config.toml
n_layer = 10
d_model = 192
n_head = 2
n_kv_head = 2
head_dim = 96
d_mlp = 384
vocab_size = 1024
activation = "tanh_gelu"
norm = "layernorm"
norm_place = "pre"
norm_eps = 1e-05
positions = "learned"
qk_norm = false
attn_scale = 0.102
bias = "all"
tie_embeddings = true
parallel_block = false
init = "normal"
init_std_qkv = 0.0341
init_std_o = 0.00763
init_std_up = 0.0341
init_std_down = 0.0054
init_out_by_depth = true
optimizer = "muon_variant"
lr = 0.00175
lr_mult_o = 1.5
lr_mult_down = 1.5
beta1 = 0.95
lr_head = 0.0074
grad_clip = 0.5
warmup_steps = 200
schedule = "wsd"
decay_fraction = 0.56
decay_shape = "sqrt"
final_lr_fraction = 0.0
batch_tokens = 16384
seq_len = 256
doc_mask = true
z_loss = 0.0001
train_tokens = 106200000
steps = 6482
dataset = "wikipedia_en"
Each number is 500 + 40 x the weight over its row's rms, rounded and kept within 0 to 999. Layers, rows and columns count from 0. Numbers have three digits each. The size before them is the row's rms in percent of the matrix's.

# up: layer 3 MLP up, 384x192, rms 0.109, rows 89-124, columns 0-191
# down: layer 3 MLP down (transposed), 384x192, rms 0.155, rows 89-124, columns 0-191
up89 102:465498466472541579498510524434535474438525480537570462457466454536463469489535428446576473551520571508462530506498395554498524512482474478498484496415534433455475578492515525547471503474481474440505543499558465513507544527526476439440474504478506550524501459519506476522490496511519407476496526478579509477494464519534437499517526506499518474424540481542572498488508445530542551466426510486454509444510444493461444532448477471500547460521515512439540480499514487464547448459497503445522516628558475484512528495506513537555500589470622477500466486512537484470543557450435431485
down89 103:471494473550486482511497541503533529477493573480463479574448477536536549425580437467519544494531510483525468478473533452549489570536522428577438528522512507457477551554531548482508509446512515500422511429491421495562493464525525486568552510435537479490522503500450489494464524495528567446495441478454546482538516502545558495550444432467465534519500534501472520547511525538487431442581500553458495453469448480493525534488508575501491485478534452548467485420447465427421522508500536519507463517572485441514463436482446468495546522492504555597527486457425458565507459461463462498
up90 084:497475593474548477487529471520463454505473521469539503553459566522546461516472553520477447488478484503539569579493514516465544534513534535452510552505540493501495458446485544515519539482418429536519562469467457476494506504472451529435504458536522519470479470473438484509466436476641493517487425499490437476506513516468458511429463508494522515484560588498558542481479495493428502514488473492511451508475421492503474448524520523366521494533515496488542457526527508449508398515546441530538418473455510491489573517485493414530517468439483512488449479474549506517578467474404469470
down90 087:568586493568451480495520463525487549506487457457478534542554464471526471543493452498472532477515487562420518443551523535542392486475483473500461524477398579558516547508467481516415468465449488479514571513503556542533524519517531529480454530520476548587514517441466529472499502508461485559517544469563501491519514482538501520445464511523487509496448502479523507496437505475464450481509495501562477501498481516514561481526544464467466507501462577457467509450522500529461523461468562448557470576509463483498524533504458474489481533629548446535506560589602403536469549466526466517
up91 092:494523530544497490491497536463491513527522507531495457505511538543563463500463500439509541492495579496429519485507535496530494563513530427432543497469562537424530478442494496527527506475490524557482405528473485455542472482524509501594453470412445470461469432510446463520441534445454515510518542460492526501460418496509406491511507498423414436470522510466505458521518470508511528545505486517437582501541391427447472498496454469489545470510513487502538517565545582565522449483558501516545572474545499450537530481500456458556459529517542513451562527506532482470546501392492501508
down91 092:567540453422452491509522447487536446480556554452486576453540537478510523501503469576500447454542494453474484468500559458493479498459540514489487452477498468448493489510491490518428473508486532535537505569523531477495471535443539536501522561574549462504530461485509537430485534482542441461487592518476535549484451432462599510491407518433526598496424410570538466488509490500482560462457543564506474468513508483532504424474454452550479482429536550499524542462555542468492495536453509456470515489476505528503437451515532551527542485483538573449489486451502547533520473542570494495
up92 093:485448554482509472485486514614419471496512457489448531476482582518503560429487442512469556474476553489485612444500523506537479506550514488548505497473497597536420474437487518480475491501422526498447527517485558513479519504578502487423430521466507395517428525512422469508459433528556508576500513478499573490491552457527539477555500517476564450496497537507504444483524462469522522513489461486563562517463501537460470526466464444536512521530482474492460520523564532468464425450534517493490538471503518497522511480441598544510511507528511481493541481521470539553419480425532447522
down92 087:544516534499516482493430558459553434449512471508466516492522529487477443538468438480505505454588462505516441532523473506513526528529599500539417475448450490461455449448462565516508441569556524512515536587505501462506511579506442501432552425576536469517520583527540462451454480561503486495458510519534462486442509508502503471465588474539533525527473489452543562526562438506521515523478474440447527544503555510567543464537515529510511476541484497488593490473504527482532547590455453548497499482500473453441545499544513512579463512452519453453567502541518535451519477504544523477
up93 103:554541541553511493526473441477548572490536509538503553562465467556507546524498448538531403558451449436454527433468528483470462568384473490535492495548523516458520503562469532502443487506602478462489485450575439436512486511449470474489491521511502536452517534477567521530504506515513474537453534498471496495485505425521507454500550459479516567482568541508497535448448512513454488465554486488505555524463484472412492500526521571463511509431447471458578479500544447488497495542491456514539500519525504532447487434466498503458458431455494461496527467574519487489422394559450470522
down93 103:515556596530460501481545419503485441454505468521437532506485481471538529544549485490489442509605502464589492503562549480570525518559507546516544517504472438453492502523584511469520444529571426455477481484490480493445431479508439526541543416599533448461491532544494456475575460506573480473456569519508445461483536526493500487501533478491485487482458486483479481491425525514539474415518498489438563432464476523457462464550512535487523519469585502513471531446488496489565506434447468516514526505509488447528490459465558457470502510512518564476453430534445495485539444465539536522
up94 102:487515530511468505575562479456472501470526537447537457386488468420529469452542473526550456505518500536484588483504507504504553484515481492479493475466460523420552502542440507463490494447499471533512506419549441463541480519490471452510545554546510485550505477575522484529491461456554445523456483524467485471443530516436440462544544539532467455425530502478531476534431533502536566499546519505544506464502492488479445529414439450504516451460567526506496536576458528521548431523589442470516505553458473517451485448490550483500548463589533556536516536492546584469498414490511460490
down94 099:528454431548483531458503502443496452522494503546530468508529397395504459470516530465460528481493430477507457497534428493477477405500554449512504484532554436483442425421485528521493437508527475481494448526568482442553513500480517558509505506510507465592557532482469497484455477547544486493519500524515553496515518544541518560530570535533505477507555476532487446447444481499520534502560566479450529484438556523465535516496467436485461521533526546477491537466463499447543455477532536488545518571439470413524468429497535507495430461472414572514504497509468568571515517531516578458
up95 111:511523513473443504510523477534502532467425529521472537541504510466509514452485482502575511583467541449432509544484476456511464544494508546487518524405536474525438538563576531496421513471502534505503501580520425503535476552495512470456524486510543554499512513459540478546560524527477539454460526488469485437476421458504515503480449524468427503503533463430524492441469537519392528451521504555499510474453496549448531492463512538513526498421551468545494488598404580448520512472475499432512473485489468489468586561502486513419537606418465526513506549534467478461529466465492483497
down95 108:469502467519531553520501505599482509535472528499523485420456529503511535487517511432497439547438507587513568499494460479518441497494454489457489457473525528492489524548507485469553523517514467601553519474514499469517487491569517485518496533583503492539426580439470529502502476522481492480349566534518491479444520469478548514506538502528460515526475497451489541483519556527478506512464507549593477535455460517565565400473511537504511513530445463513491491487542534551523496553498488457501538514566471501488509554444521449514538479526499467489379498457469470452554473413604577506
up96 106:484447566425556464553503502481495493481482412461511514487515563441500539496582515481618513544522511490472604497535501443498468462498445462481478486488501507463495483476569492545507485519488469534478428514486541539460454484531493481476498427545467456475502616446507572489510517519492517532476414484494551522486486454496570463491500573443494511518501530472517454490454477520538502511494497506464465481505481482552419467537621545461430524511508421487456522488523455425540500505467430505521511570546499546510514549484539485528538441560506549532439458483472482552605543540508517448
down96 123:511515442526566527472443440495504511497444516536444519545443525552484483525518536500518516505505407584569519508480554572494538542486460538461484484502480535516486494445409505557471589488546486562520506429505491509538557470518496525425609535462560535494539485514479564551520466543497474524510438453471527443534482463442513420586501530537583486515518495475522574525473488450524524539500537460438519507487412478407491484481492547428508484518458471479463500434502557467478451454529483554506482457429428485512475438480493460488524533454531476526452523521538461528502481574479481481
up97 093:488388458550548478481556440477504549527495477468475510537477592503471441514471492472476457518545419474462524571481509544476445493505548468491488506488474523527395534511475538550559438524514517501480491461527407531514481569571488499546535501428513517503534479476519462572497580493436463512541473479467516528482438522506492504482540454540537588504551577469438516556475503519495457546481499502498578479599567509449480492544473485493491533524501495524541610490534530503503482583525511491427488499550468473461502505526483439505518413492504547469478493443492621488481505502472489460
down97 092:499539473555484516502522607525475564492474464528498531499498493474544521524477405551510545545490512491526425521514485511506580458513474494442457494532454503540402495410520561434451550451456475530470436517523561554563461579491493467514517490492564492530495519472528552524507489474557487464530484459485466555494513479478554525519508518488449476431463500479509505448560526558530502457439421477525494497473547458479469490457514481540538515512462565513440571488443461555457491510441427435529564507486472489480484527495494465611499599485464496437543474541473434503489513549421531554
up98 104:531502484572526481554511440502518505531539481489433567498475580501493478576504469567567491441522472466508484593557515480533541469552489509514485513548559548565531477529426518473429520489497485470478512476552482513487437532458476484512544506449538511522556504547444464435556559510542485439466470495526522513466532491493518539475545548512539519436482472501446548510543465555487482503510490528476511475463508448450490521589593561507513480470503501510454420468476548486531498444495516453451487507581455569487525508556440438488480437516515413519599430452532518513460517407460566466
down98 081:444424508485440478463530490512560545514481417511470460395481459488474532497471499465483568496540510466465581503465526513470548555498509489527530483553497507504427501509454471490456435458442491479436422539452462493502491439442530523543528427558467527562424492585549550512469547533543439492511512450568550560472509510550501509516482507536499517506539487526553472566500536481440508527468551555508498573509450564481496452560498539520504562544437474393602457556478494473546596489511488506501482533508448505483496509504527468506522521499503522481497548498528418534443487512542483550
up99 097:487421467500498544538493456526499515561450551468557509526485492527487520530470507477516570565537477451457494527444547508492483491491517450535468453485450552490501485543580492506406444489433511482481542562537467534499504496507458509515527534468494471502451551452507520429533541414578451570443437512474515542558451460547486541489494505528529501551519565520481537519481468480474505440441506477504459471522426529482499551543598535518586562474469503495533517471408471538505531545479581528497557613433499433504479505432562528529418490455452503503495471505496556466543499532494554512
down99 098:476552504480476516479516456434476525511536484497493474477567528535518493436549516527469417478493397528466594450491552500484507562490535509534398586492482510472523432450423540498457467441527435500527497456494482471483526433476547533528466505495565479507519495553385551491526544547495528485451436452471441512465540458545528538420523515519532494513431552496462459555531466470532535505484488482540505559525491531517487477446493443526423487576524534461450428492517424541570491561463522535470560483485554541513476538551486560446526461552477458477507504479509475501542453457514473486
up100 092:469534614455510514438525474505459493486534537472478587515438508431510522582496521462551533487385451508460481470515580465515511550511509494450507531413513588428507471476444545496482467496521515550529442378467523474481549476501460497552511507507499536475504451474567422513493489414492582503474545589495493525463530571518447437491476580476509539421465514494460537456496474502484474498509503453497539514498469507514476519520484528559491596425449513512531496490493510477456571482522537516523545473528500451464564441539483462504538512546452502512502515577472497495533457476473499499
down100 098:537439476517576519502497416505403497537517489437507421470521500508471452532547576433526582508499562548457535496460535521530483415505459494506542538502507476521481456498497455523567584491500383505531495473482491523454516487495510461496522523500538508559490518480465541470467509496410501485481515446477539554550449428467483533461551489511414466493496536581581552444462490502535439417503462468485521497509486555495506406485517444475455520485483518509445550492503467526505490490517490428611514521519542526563585560525519462458477508482530533494513519466526411490487480483526517552
up101 105:587401532505489515364499481472483546487482475526528490511425469479567500381489469515449507497399526458483563487465489450496530512460477532484491550494548511509518509426525492546417489481516453446493544479475559457540503482597507500461506487532521536531524533476491488557524404429505505514489458445545551528567504499544463523534484445458577483519526512511492427571448469535518502530444493514525509500464443464468539509476515555504519496460560494475498515493529550516441550504485490479563576587463550468496499482502461502540510547518469434524474530396541524541515466501494512543
down101 104:535487486494470500518493578485517529560459401499446474480463527509512497540534538495426524520531545535508555498515472502530527543469508451475495558429498441526506484510494438463481471540516530513454484456477516541472482469502505512490492469550528513486531525473508578492457535563511447525575476519408471556562532542452561538461501544469551508517478481485469463559449451549524466452377533586482512532479534565476464491409484408556470461428498570494495538583480466481506508518539442419486465466571481506532499463476466490428428508506491423497478497520561550481514587499535542512
up102 090:531476500391484481516469448511461522480452534447537425514513526576515488438476533480495491477456540527427440504448519524490468465536497519457489418506503466499535517515462469556475475515512492486531535455513409544503529537454501505459511491471457529395456568516562465404545552539525463526504504567477489527432484474497438506474499495565529565528516466540473593498484387512516527510455543457561504509544488425492498459560562492539518466519547523437472489531402473599521491486497585522543488488489507554516455466527526459501559472470528499520545542536536523485521472462563502554
down102 096:529541601498521554553514570456397521493499443507563499453455435488434460522503595444517510516499539499480518529477400400527485475499508501483492509542457503464493497457537465466533543464521458503540442519461441498453577412511490441508490459530463467569455542455500512498490421532508483441453526431459400522445538508607487536445504525429414484526508537505447469475457521501475487454541567553524502456517480510514432519497510458498486494537510540490533520479512470475464523474486456467541543496483524540468534586485462507496505539523452568428502526477485491540508530528493532481
up103 103:448538480503551506475468490451530499490460492410455495474426515531565540514508413528542413387545523516422467511561494471494552496490541442501536501431477477499503537494515531474468591458579512472532514481498492497593478543525491521549598528540495500465471490501527460451474515513505520538485456547447556500543486481495497524558413476462503497464412538522479465493499559475462515579532476527477534467520498495503483536510485517521460445535505427447460485513529508472529594527520539489472514523462475525480477501478526495558531482561539521399489489462572519546514455506628487428
down103 106:567478608478554510578564549496459467532515489497534480528461522465510509566423530449572452426466546451536492453522534455481451485481544459394465513514410462498469477503498484549584506494481549517509461471499499525476455562494493543546525559489515499526490510463511450522523490510498525486494451509481486505540560552494537448465437538536467540534450532445469514505541486428453438455486494480530478512551448505500540516467479556502481492592496516448490450432522477449413530490504438470552513529473539461482506596460471507434484561539498527457517585500562526565513420509512504535
up104 093:523512466420576528418500475496450518503389469491401482494466529493533500560534521548553449493608429546537510545517526533539529480509527496502498488528586455587538557514445427450515456474440531534531507452453466543555467457545530478501529469522563510498563483496514460475547540522524492517525518439491510512481487461518507506556548488490515509424444490472559450475448492470494581456479472513508566493519487395468518499504509488428462462493503472532480404528589489549506473525526470501495555482594481520514545486556432526489506521533442542531486481537471467444518527500523526514
down104 099:525508475459493473580420469527517495517539508533536485481538503477559429536504426442515524530552523491479503499527496523398483541524539497501459532531445511548497456501472524529515528524482492484426518507522533526506512573484465520529485565450389463492585453458509548486508421518427448518460472530508469494545471514523428434515476525473520521479492517477534491513462541529513407542536488577523433460432464583419472510545517430501524491507508565536425511561440519479534528456516550472515509450462512505478488524445557493563495461452531555487507564470508537555404477430494472428
up105 096:492474520560519574538501565561432468493439526463470556498504468531453565479587490557518506556369513510534483494470554516459475486483479455546467467450500509560553485533496464557517492443482517526502436436450506538475486425486429519435562499532532519515445451516428495465572515493512462510489496502525559507601483522502530562506550497454518523487474521519508509505503473475513544511549530531481476514485514501534538552521482580475461534445484498456519507550522552479505544573640455511517549426463498463540519480483463500516511563586505499488527500419524513470509485554568439460
down105 100:509508533500483439471521580543486482531487441480497486514493550422496554470564466469480485458543446482555514450538528471475461453452522514538499485453597436562507444476536524448550518490473502578463551498500568567430511550536505494500540460519478492492502439516503465539504520527487451470416520464557520533462522458532528541459527502420606500505459517428559541519534525475471521369503567498504517534535564567449502465473527442464506501528492525516537432447518532512498477505474535420474489508474457545531464485448444525574434551547562519537489464506452554475527516535451510493
up106 100:522562467553502433479485533479482522479527565544560442519396483442516483477459434485510463548533469516501528490487508504500505463467507480457483482460431397477512570492524490491515499516487541453467536442470469511550509514486536478475447536469523560487441497533527486503560495524509503512561479504437548559519557468554500444595548485539501535498522537544513528533515482414523453522505492470515435413565496548421538408471472531494487573529595490549548536509521477496491465471499500530480492526460566525529555496523462478499552529559601480513490434463445493559525465402479449439
down106 104:494463600497507463453539500539546504507469550514522456435520497480505404505517511409517406462398507498461573474442521393484482456521513526476465578475505532492539472563494530445485522477491516510540500520519582464500542458521504545492447498515564494557418496547539520524482497418491538508549505445461515491522472540495445504474465535481443451477459496505468532455530500527532414469485473557456522430479457516526456595534520562478548543518394490482495532475498481480477509492469492527499506489450554484481461516487541453547597540502509578543556524470496482496483408517492502547
up107 087:507560426438467522456483526593507503493494511534536468428469509446582470464547547497541581513478505559478519518514432481543515470518560467607552481464522474519488507486441484494482480470431497426498502450461512501535497577513521536519422458464554500510462500472450504475528443502515560531547502523510500497516434569522420532462536481468438528477553560437534355514495472495401520485474556518485503514431532479537539505426503483555442482510494476491545545479562543493505526505527462422529567527474539500484485463547511513506573453494497474455543422500510507538492519523484521477
down107 092:480508462477462460545486483567582480518517504502518474520479497489483526475553449556512502455520466464532473543539420430483463472512522466534535415505502529540479490500433469460527514413470434530448515508453438496510541555446476427500435494507522513482524502478443447470495497479552474452509575539489541437470474489470498476477479518544459540519486470435443488656516518499520440529473490498526552559499506491576478479513485463585516526489458459502546571474544527451549532498545509498481437548448563525472479557487620499461499481492416446479564478506585497501540526531537545521
up108 091:551505490528549618498554451460536419581504568478423539478528485543508500509540525475519503472472521465527557543562494465485513505538520463477543559558481527488523580451462446579527505510525448486523514500479524508588520463476539448478499483497498557514495580531448532536469483452518488483511520563464535467464529484501521455453566524530515478510483480458529437551426469557523573539544476494498366504522505496508496441490501543550474512542479435426488507544533471517559501497581486499457482525466557537529485535426518487516495508458495490561483505416531499459481432482605553515
down108 090:469540482538522467486422488495571550472481511481507497473469525503452519480464457456488506552468562445462541462512475545413481429524536525511495578501520491556459385445525476477426581468485497452466517536491516486455518470508434471454428464546476482506515526470520502562510518467479411452580524453522594443525462493470465514533468553454457496524565514584531549411415532457544475496538512486527531482470553492481546497465512427451518532509459439503548488577505515482449533463556465484532507509499484510435541560479480434545539560499444510531528489475509459559486557512523475485
up109 097:466494505506522556510517552500557502530439508406462483540521471517517476533462501470555492533473526520501458566467482540518502500527486499491503454506547517533610409526572484489474426423468556523484488507516504457526536526565464533489493510470469508468530391500540526511451487511561398463491468446553510464517490438501457490548452493432544511521559530506532555553487485512449453524488516466518611491505546527557452542472520516440470495450467421495471497520446493531509417436518545495506489455550513526436496511537516521507464441496567438535502496495508459589419542434578501551
down109 100:473510458492514426492459498519555495490486509447525519466528493501459462469516466501444541440486424517473533524454524485589427492491527453466506433548567459557596559556502576470520515558475514513532498571471623446460531512474550499535415506469552473497435488504449547532537442498553552520455511482533477455513528506437513511513488558443457446510627509501494507484528419535563460453481490499524502497499567543491450533556439519476514500521372492541466470458491517492520495478528464505530524495517421448508511578516519492514544487469512474522498546529448497487454520489504529440
up110 092:457511537459536529453443571502491465498459500481496442470460483519561531487515505448519543483557461509475588537529534462512485491488497473527481542469558482418482532447549435470501522490421494525542496456534407441450576500550513529469511512491463540513599453453513574473514492478534500427476517462452493414491535541537517550493549458532392471537474505490530544501484498543507462510493521464544489540491548476460423487441468586500439494472446531538439500541533548487533450517536489471498472412500511476462572453460557529543479461541459472474471523584534478452525516558458482575
down110 100:502487520512527559514449514542508521543499496437505498550553513522543423513503562473510509470462470467477549459504474461550493458505480439474483505482548563481508502495556508484462432558494443543458569522528514480580476474480474517461532510447535469532450510496505520544505472508473508471519491608524408484452451487525486491538491561410473444492499479459452534530526440491505567482519450475453450538597458469407475577504487500452542450479437439460569489548535503547507500431483492528457556457536551494477534521447499468464431516528566518520514554497653533479479539502476537454
up111 104:548429507510539519512545481453569498517459549497568532519430484496472482510449437536559578496465586536597502492458516525461447501396493516447477479499522511517511453436483472516503439462464498422533488477572483564478510511522461523508529535409432469406560524537528472510502525480461439536491523472514542476513423509520466435568498470479497450486551536484519513503458526506481491448483514537537468376525560534546502474493458551504449491511471459526573473581543555514467533473530456528393481483581490502474503423494487505584509500541506495512512509451513500495472523528480517485
down111 098:475527442568542538387520465514422466525509469547502528486504447487492537486557516486401502446466562491527512521510483513501441517436503502435549566490472504514485481477444459441469543508527496471516499508454539491484413474457517473502516497460467491527567551483503523465498479485514533480509503490507467467513490542533502554481536557405518421511483493545527516411542539456472560449453559517492502468515516485497536442504476535483525551456516493535453547611590488499508458480521459614502510505535512423468481496485515522490511434466570559505431520472356492511436550516455508494
up112 097:556501496441497571462553452479485580514490520486583538440484547535486482486570453510527548492464455521473506557565528427467487553515502465476568500442571517454529505437493518434500530514485467519502513486453455455466490546478557520520515496503472511460506466385474563442524477585525566525463513471427497467450534482487518558506551564523522489488524468541520454560505508481487483486470474504409485588483482492484552471538593477514567485572447429486471504499437524436537503545496499530489558543530544561566471483546559525510499557466475491509471510561501485527584521565452494490
down112 094:522552483572474469497485430543547516449458482540546489443506487496576460531504536499501505560494463442494551480457482504548471501520419539498556365556480481437530492492552523481506427470572526502499470464599556491508486480511537499478547508542537515525510477469521516558480495467482452518526493539481516485469515494456481509564458458525481505546480459504423544537529578580574421479429467519452546474511526418508491576475537537476499563510521528519494503435491578509445467469560504456422565464504498502466521543428443524472438518492476490519547546514474428460462505467535443537
up113 094:499429514429476557525480458582488549459537478503556494540465511518507475562493589508516527463470488525501516566504506468438483547535531520556457527473478448443523451509496447584490506528513518567527515501488487442511475475498535535523466452517501475401514610562477505483520500531503524530458391474458518469452494520526455454520456529520586572519547502583457524449456484502459499485460571517456438507505456449462479470554615516466476493525523502475481488444561444496505480519452471539543506599501521496577469468460554503526548437466488562504524515444506474456513454516538538531
down113 098:483536523474472507540395483403476486422557482462485532512463463563510484567522440556459487498450403488570563525484542529545515609450499566496467521501457432427527519506507500481428492553458516423481491494427473431438502464503536519529567558542501510513509467543507531539505485472583538447526487443490483523467522515462459523505460483540473490469524487552526463514491509515458508522525507527562418474461483456458536424469547518494494432555501487537476574553537496456507486498442480452501476483436486488515583423463514485501511499476465533485470537502574467560526502494506418524
up114 088:470486505526497534481499544545509521611479547465438505464479486535548465482479461493437567557567558450491506606485526495523478508515532535474521563486493508500520484519459502472493490502502473484485520464476506461437531469551457507430459450561470414514584495476469479519547479432548431491477533531518442525420489533495527483444455526483530517409510538471539454464614529514478484522570465477525515467475559508514510533483538415502437539475506518505476447517499449424519563523463599465508512563480507441523440480481493468495514384456495497520579590491505511500514443509496480541
down114 092:513479484481556476471504445458476534480469466547518477505451560489524563492458561512607471474471539578504509531559547569491544500465484513531504557434535532507477524538498544576472482467539567506520470505557535499554529459521475485461530531478471592447445521470541481547530529461496547485493412529529545503525456519433512456525518528545491501527519486491493538475451487487436486490568578467490522515467423479495488515563481536429521503469463551404537476554469505478494515522616493563498529483456503459397553509506475385445440572413477487501525492521461467525519500510481529497
up115 089:508513509546522494536453466535527526487535451498500527440521556556467450515462550512565545545516439502500460476448513508527490519610481495523547501470544506423448518428538484542523472492466486514475474541492401522494537495487527476531496490533477514454445531456467482526535438426507435458439438426533442518547405536500460545517567541405471514590490452494567502543454569586452498458564454482501464472451507461534528487446466520509425524524534413519535536505507534478509554522569441500523514523501585466499453502541419553492489464535510461458509518506506529489481472541530478500
down115 098:498494459487407524527516452525496514482541476512520467542554471521513476438486484483503455571547539516593542387565520495555491437481532539518528321527503496515526535541545482444544541502420469513527554513494460500471414481499516496502512504492453489503504483478505427506540499500501548469485548493507469452479529466528486484491563513548466509495453462526498449444592530541543469457483527513520536545564485548544541403494493554472526434459468571566505493455520511494517573614531504493447495553493502416540541482529473510481507500536481552476568490533468519498515510517474507456
up116 099:423486518545495456516524450474490567501485515495557523526574579543570540453504495490449517516495521474404544539526516464540528533515546522471544480529531485524412536560460452545421529460523473460509500505501505520496499476490461524537476499492461473456423548559462492444487538441496477511419560497514442492485487512507474575469529462439466553483514544412499445441442505529449510513501443474426490512450564501475458549535469483539490448449531533518494544525439503421433516532435489496516556525500464490543482520429477499532509504467498503446525557601516516495609439545498484578
down116 095:492566547557580494493522579582546467539517510510481489451496437510536457444509556478466527547521555445521601500504563485510462451499470571465523458457519483520518534463454512440506474477457447500529484487512487542425549525506530471470535413479518485476500459456438491463511482405476518556445515439529510549538467531452485525496609447492447524494438523521545438532475531493462499376493488566550569442444533492539502491517557518491485529495480462505489479489464480520452547499461523457543496521458529510498507565510510522436517538548451526447539432456574460514554523446478510513
up117 097:464443463516460464503525580450548446460467513565605507565455505456440582495565478532479502469482489528554441606482545520473505548514575393474474537522522472521423472508532511435519471472563468611536539468514462510489574470482474596459445515520532493491451477513494486455550463498479514493505490544488502476509519454389491522555559442521496560506514538503448485530522484486503442542477465515483488449556505525491558593504499494529499516466596536445509501498483471549477514490442478498547490434446485519521501514481509479478499518552535468498453503539545434553520542524506506515
down117 096:391457496526443450512518451539478464402526532523507495505509437529488478497551494472470470567569503555507492589517548573440453592501497555529421537540511521517509561470483510508462450571518456568447496441496485590495503488513516528411522436491511494434536505485447487489499453519436536532541484526507546450539498508528512417464486515520433563466529474479518578452521502492519474480528491383538432459497554546528521434536460544501557446516514567458514525477543480481519575538526470499524482472530480474544512522553501517451522462475546525501518567460551458487501526505519489499
up118 087:509533465453511599551493509487484570503480513557507463462546544519535472518523545461527565502457588567505500549504480419534530441439453512483533495509561462572525508420483455534496576520548493420440495602521468472477524483434494550497510415539426522423521558459446547461441460539468491490408457508504499481522550473510523558577527471445483456490544474483489477548436516533477471460443494488506501529454493524469519509527441407479505492528473472501550475460491420512552516532453531476499539536472446487577482534453471531506548534480516487484505519528499455541530498505572538515
down118 110:508527540513560454493527402487499456448497464512476469485501451477510498496414482512542443502520465495530493537486515475497501529550561386459513513484549562489477472524492498480519544466530475522614486502445512452465601561544510489550510467433537531496510419522538551490509559478475457540564524527456485509479434573466512506486524481553497585434512508443491477507551493425480487492427482437469531499521481438569562523513513537490467521440512476536430591528506505533516461437504446513480526447519449558442516459497533494496509436563498463515523464437423429564468468483540483493
up119 105:465522522511508548453488470501490519489524508493468415447527456464470497482469462511529527509534508503498448526538536478481475452534487501441533522465471527486542539448490598447503479476521476514470507483425457509595535517437467485582462485395526528491563468477583507513533499500472496483551477500453536441493478521419559483539490551556522541437562472495558528516429523451480541501470519405495515519516488520524452479537513522529519481473545481433510514501471531491402494526511424527423555485525481637461520444563622577538479488528470524468448465537505490511524563483507495453
down119 105:461527550470595534443542459470562573596550460521491468518421451535504496497514564522530493553545555521463509511541560541490549487535501496560473523507501561513511557501436389471529497518526499477476456496608519466451487482514458463423497474512616457531507468498528542439532500495531506450509521459518485479464525489475495549498490477557571543496490482489519472500516471547458531495452519510447447449613595540460472483517481395467458432565454510453489457450453499458532485500503544527511445527487525546498515508491467537548569474465480459480501505476540460467478468508543470518
up120 108:472474452550521519479534463469454531515494473541537446481498461529497544420479561586514507532529534503503539577519556544453583467476531444485483483510440477535478489504458498496458489412535438569478508461425519443484510458486512489551589459546588503448498481514502501499513550539460533528537510462502513528509524518442526502579486480486523470495465560491559499537517498428516479513512525551511493528515476473525508509491505428494479525528518432502478555507512495545563581583442511460540456544465466496452511479479542411516497541585528514366552475409485507435422477533546483457
down120 112:529500489513486520498589465541443569527506503490517560521534486429479526513555515543573447523534505501475553548474449534506535524526476453486489419492468538530472506557426471444529594516530552497439525455441570488497517473453527576486459507511528515455523457478491454521464540484420493497448520541491469534464572521410522542525499509561517482441463482518544437434596517387492489416563491486504507454522485515453501410509433454475518500512481489521509541537537476543543562436529484529412482489487469494535466503450552432483458501545521541490502582477532451489501497481452513482
up121 104:453447457497479519476502536488568454480535484497467549480523533453416479583545433514460493484521456564458483550467476567543465487488513521567458568466532516550567515564495490498515544436545516588469477468480459470468535582507567441447489479504557565543526463472512495508600530541515402512513474505505444523533462587464450423566515454442503452547485540499446502477470518454475565547539446575510442508500517538502531449525519504463446480547476499496477508473487495606491487474478524483491467466610500483462494527485489535519543561437507559543523493490507508533538493501502535514
down121 094:550568526557488474546510469524551427571440481507500507445489513487493483520486503529538498504531558624519478480549484508493445520486534404568502566518445490564475464480458485488485555480523459539513516538491542472444530453559461507592557424495470433551499432459509448519511510481559568513499506472537543492443539463505506491397497557469475472491505439506476439477449562514566494526579524497484535454410485471576510528490460529486498525465494488445494527517478563462499489592440520499496466504445465497481484464508518467480513449494551431483561483537460547436520555454511461461
up122 109:472541522502436523513469477537519496505482501474537498539434480508587496467536473524499549503512490462495526492478564540523478444477477546496522428503455566576553446511437460488476496416574548521469507427419467478436461522554453587523522519510509504526526545449558507559549463558513565465490497549549492473548472583480458486498540527540524529507500551520536453553469500521573460514496523468522520519507460550561539521446437514540454461420476482462496557514483507513527514525565465480518555486433516498444460591513494520492554504460495436470570374581453484518543469526495524516
down122 092:552528492505543521531456528577517483470458460486524510484458507477489561463492539534459442489478462483437488516547475508475533489510525558528542432477633587499428511452515396483522527553563493515528468503427469539458502551534467528497563518503514530462457492547472421530500409514456518463405446546552582492493476542535480520469534482492527525458516486455451466514438556481430536500442514572513546480486476558507473449527486504530516477487541548566492500505520510529500496515546527475490532540488493494454509419488496467492521474385525544530597444544511441471526448541499550488
up123 093:507500499415427537571584492544464585511434493457501480544600521513462492491547530475513506472512482535506497547459483459473487413488535470524495537443482428501519437518523487491477515513525584475501359534469416487489538493493504510496495533505450480534420591500472438463537512567474542500445473480528542471468518536557428435528476454545477461503502499489478459501447477540505466529510577474519387451482540501578498496532553508476434487503500480476551467549510498488532450578507504460441562481503521488536472499437525494486486518488457477503545430473555508564437492510492529479
down123 082:482533456515534492504452449441486502414534476462477467487449527523446422535475496552520586457474473481522509513456507493510561502515525505561480582496540445392475512502491494527494546534543471488545571448483505445492519506507495526512516550502442489504471533482500538508472505475486529510521449472489494531502502473433520532482542517523497404551491505529496541490581497442529484510461565543459465581539493470537502466554531502495527452492555470459476549489436511466460499567515514584446476477506474507571541451508526484510505510502532558474473521458726521557504488578543502511
up124 110:481501507553596470509495448484544469524503534547530512517481489506545457491551519455474439472457515442470466476486464522466547551527530505511514509473510466475476534499446448512456507426533476520490573454537500448537536468428490480538541462500502498503581466451543502451428470435538517361443543435446482602565488538576472498552483455504447562544469426465507482478510545502514528495469506535445544498521436560558527525435523491452469514520556495449475507466558510540498552605526551519486475493480560586523482457448486477501491570530507532530490504506493478445456519533464451554
down124 118:457549551533535512497493494475549395464470429473501595498472463566491487530510531464455464374559573491530468563481504407513570508502486478468515499489447514470504496544468528501480523510472499529471455462445479475524519439458470531516522574462469534505546558485517580448529434572550536513525482428528535491488486518544554505424499472495455466531487475502485541534565509456436466577501480562465515540475460584500512460478477477494515480524463494467510444462489498581586527493502546515532492536426539498457551463540561466553474520441487546523481482516537463536569523499476445443